{
  "norm_eps": 1e-05,
  "positions": "rope",
  "bias": "all",
  "parallel_block": true,
  "beta2": 0.99,
  "batch_tokens": 32768
}
Each number is 500 + 40 x the weight over its row's rms, rounded and kept within 0 to 999. Layers, rows and columns count from 0. Numbers have three digits each. The size before them is the row's rms in percent of the matrix's.

# layer 6 MLP down (transposed), 384x192, rms 0.0325, rows 175-182, columns 0-191
106:514460542489534465550508502463489524509446485550526463528510548445494502516540498488495535482574529524455436508564475514505503525562532499478425466480494500545504528451451497446481554582466503464526566448497557516467434447535438534598470389499515493564453429486509519447533484463482526445506532491502525461482470457525446521521506468452479482421447448547537539457537448519584504521522510551517466483529462464517488516614503471445532554513498434565504469418482478562525555459503562517487518530577475523567511484469451558487529508532459508488447564499467424437457496505518504568
098:454530527498533457484492528514529436515477456485537550542589534499484469529558489488539535497560519498463435487530480476506513520462523553487431469550538580435569519587520565507546478499478412483569521536547530499515517488458485494468517529505491520478553558509520529496600500428464527551525484516525513548463489505594478458433473510524495490550539497528498520392498547469460510469466567485480444474509460463429532443523485587494428422445427455529488486452524431489430486554413496489469427504510468527464506475494449515473482542451455509510469483469547466544537488571524541492
092:476535561531417507560534435497503507489477515556434548535510524496471493520515431500495523488500483450450460466573567438544535541551486552517550471512485599450533509457529422524558481522541438464475491459491460466516459474392472562445461433512523530550430454509541544441493513490534553481568520508492496457476505483503469473500526467496500435537551512543518529501492511472541524524361529506533534501514570477512545421508516594497413440545464520523486573500549494527503494502517473511545443493540472484489493500518544491493453456457528509550457499555483552471516488459405470530
109:543485539452475492488558461579485468504493502485498493504420548465458537556491517484417474431516479457552501528486426451457550553504531575427521463459481524542521486436468441484529517530550518564460563545486511525526506523505477498464478477523549497376487535480545516466532498475509496548476432519550485515487500473454472453547450455505485549580446502530447448527521508512545499534420471532544490450575541556473561505498499536505483553484562463551544528467569497547524505494429547481458485452541463489504497500576507451492565507416489496584483456478487431486492534567428439479
109:571532507504520545551496530484515578496494496540555484486480473517534545573560507504480475443545409496494500432545523474497546434477473539493466510499523491482513541507501447543484458459505515459522492490531512515501549528541465435512541455482569493504546477505489467470530486563489547399533465507549594568555464517466463518545432500491499487444406420454514486508568502498499511428518452472560525498495444494558505472466420491461508521556556499535499468468484469566479503535444432521526501525444416530532509534425521584474456510563501433572533469480437568401520504482487524491
106:514470554426393517425545533519422544516477566487546527427510560472483519509528530495448490517491442505485467509487527499496488473533457477513461510516534552440512444505461493485530470531490480510538524522516511487548581521529455502506536400495542469496521526415532467516493479476547466480496505483434509462607506525525516501455559494411512481441588542533493465496534435460556533505452532499532526459510457490588411400521430449507469435541519503502439540448453562513536510529503537478520538487495539470485515498465501549506505478586567525585503453479515595449502481507488522529
101:573521594504487456532545491553498482506493556553499468474574489483508527503535536541497477523470446395529494487518481576401537478466565467560477580470537513530474535523515467522477477476451507547487527471546471504492505460511485509521433553479522571444550553440519446514530518484522473450486442535432479484606538507526501486467435425476509479502462497592555514502465442482541521559509502485454516512470492466412514434571464498578491498422491451494496509475473455462517516454487503472510503573527498517605426530507529423452545490512540484527513447479447505462507461496566515495
101:489494510562518532496514503487496551537568516474525506496566521518526470487494497485524423418529453500473481535488411514473494542483497506520457533531470439494517501495517514549486521518506511439369574447520593453486510512555484471522493494552553550510519478527478534526522534527385535491438483492604539513526520509532586534496547414525496551456501467497466545420413542518519533513471497457472524479472567471539482480482554432446466488497478490454431521517567477488501478409491490504471427462576507494480436408509477505426507527548535562536466478475493489477523579540461494513
# layer 6 MLP up, 384x192, rms 0.0481, rows 176-182, columns 0-191
103:481472507453577530541413497504492501516442526525486538473551491554488519473478460447460503511516467446467532541546507482493490506461472536482504562474468486513507465478473554450504497500525507548498494457533423447533519556511564532541508471492495522477425468435565485562462495526551502456479460514481466558559447477548502534541507507454513473536529481545527402581521521433580432498563507536491473527452489505520496437476529479460519458557423542546455565513557475502544617529474500542510413543558554601510530547580503440463518480487516456431511494591498459525448506474490523487
096:542516530560563499441493488550441557482395467531459485540482486536486455468514567508457544570517484467376496489479483425518551471465441413493483478486585504472461470499474508504486538468460561487490475543487545502517525422464492475557501450511420513557449503578494547457547492515513552521494537501574473515529494532540479421511509517504521438481526476448495523522451443552429523553523565574407508569485466516485490523470546491450551563523508442511480563519564491500510488513472517452512521541543522471518474552540494517507487548538489460498575474422511435453494522494500446536
096:466538467471505429516530514477562548432477509530468499499495458530489503447442509452520509482462566468429498528499559480457550476498516469550498500589550437463476494517543435445435477458448501531444488498491506497514534492502469537481533496519395573549529494499463518522443543550480492470547521408458468569532444526535550513516534517550545495529515515528545576436464390508485423540513552472514431536431477536502499430562568468547535533514408556440493463501459454489539504482533512508419521513502500429571542473489536479516523510500579521489531458466512552537469519519532521465
105:516562464493534404441478460516474527500511452570451473493541526554491492457411544535551467473518482537447544489540505413481499559549478437472487520544517542453523515524448568473528512498455513528524421471516512442490468474440547483453495521451509538540438513436520496535435468481555504533512485493456464485495556463497491515472443476524427556549588486448456504552462537525540439580557482555437427537465484534494462470516452442499534537457551478471587442579480504502457452530539529491488505573494463485504485535482496534477515565532494418497491459526481500520531510496497550400
101:591543465434501419564461536537507506474502396513471548555503422552484544508489503580549574472534450520464465527504427447465580491476527524502504518482483418533526570542461468550572522470502508509540531504514521504444504489580537488520469510479505539582523490471444501456533439547458505530541461494504476511492513529497461552489469515584438505551526467492452458463525489565543510517472503477461521535456519470471475586452502522468506472533439487485557536598526501498527464495487488531530482552469552550498590436597488468476586496500452501534509474519466481474507534559537520469
111:491511534424524475550464518554476559491453511467443461559501496564493490473511582523464483520529445464436478506429469448421508460454488575559542445461452500442498530506547523502499496485412558442502544572549442528446474503492445514518522493499489437543465518493456490510528548514551549442524468576464549432489517598494563455525462523526436489458454546566518520516548533558475438481552493470463489503503526526491484408522528515481484505469496534573498468526491500474468515496515478544476539512489510489512514489572552476538559501388519500456513475452530408514558515466561444464
106:482544511446513501539559467514503447535499530515461498480465429486475504502489479513522458506493453479459513550540501478507501489469485485475521473490535469599496423523497446556499473516559475528534494514512477516455497474489470549494451521496478552480476493592472518507590484444476451548506539523475480485558523536515514449597457554532556515514530531511517536507459557493471568433489533483421474474549466552541452459486572494479502555483503501459540565489579491519434527515465443537582537534514481474623395507532477474555534581450462498477427519428514413579477559458542525463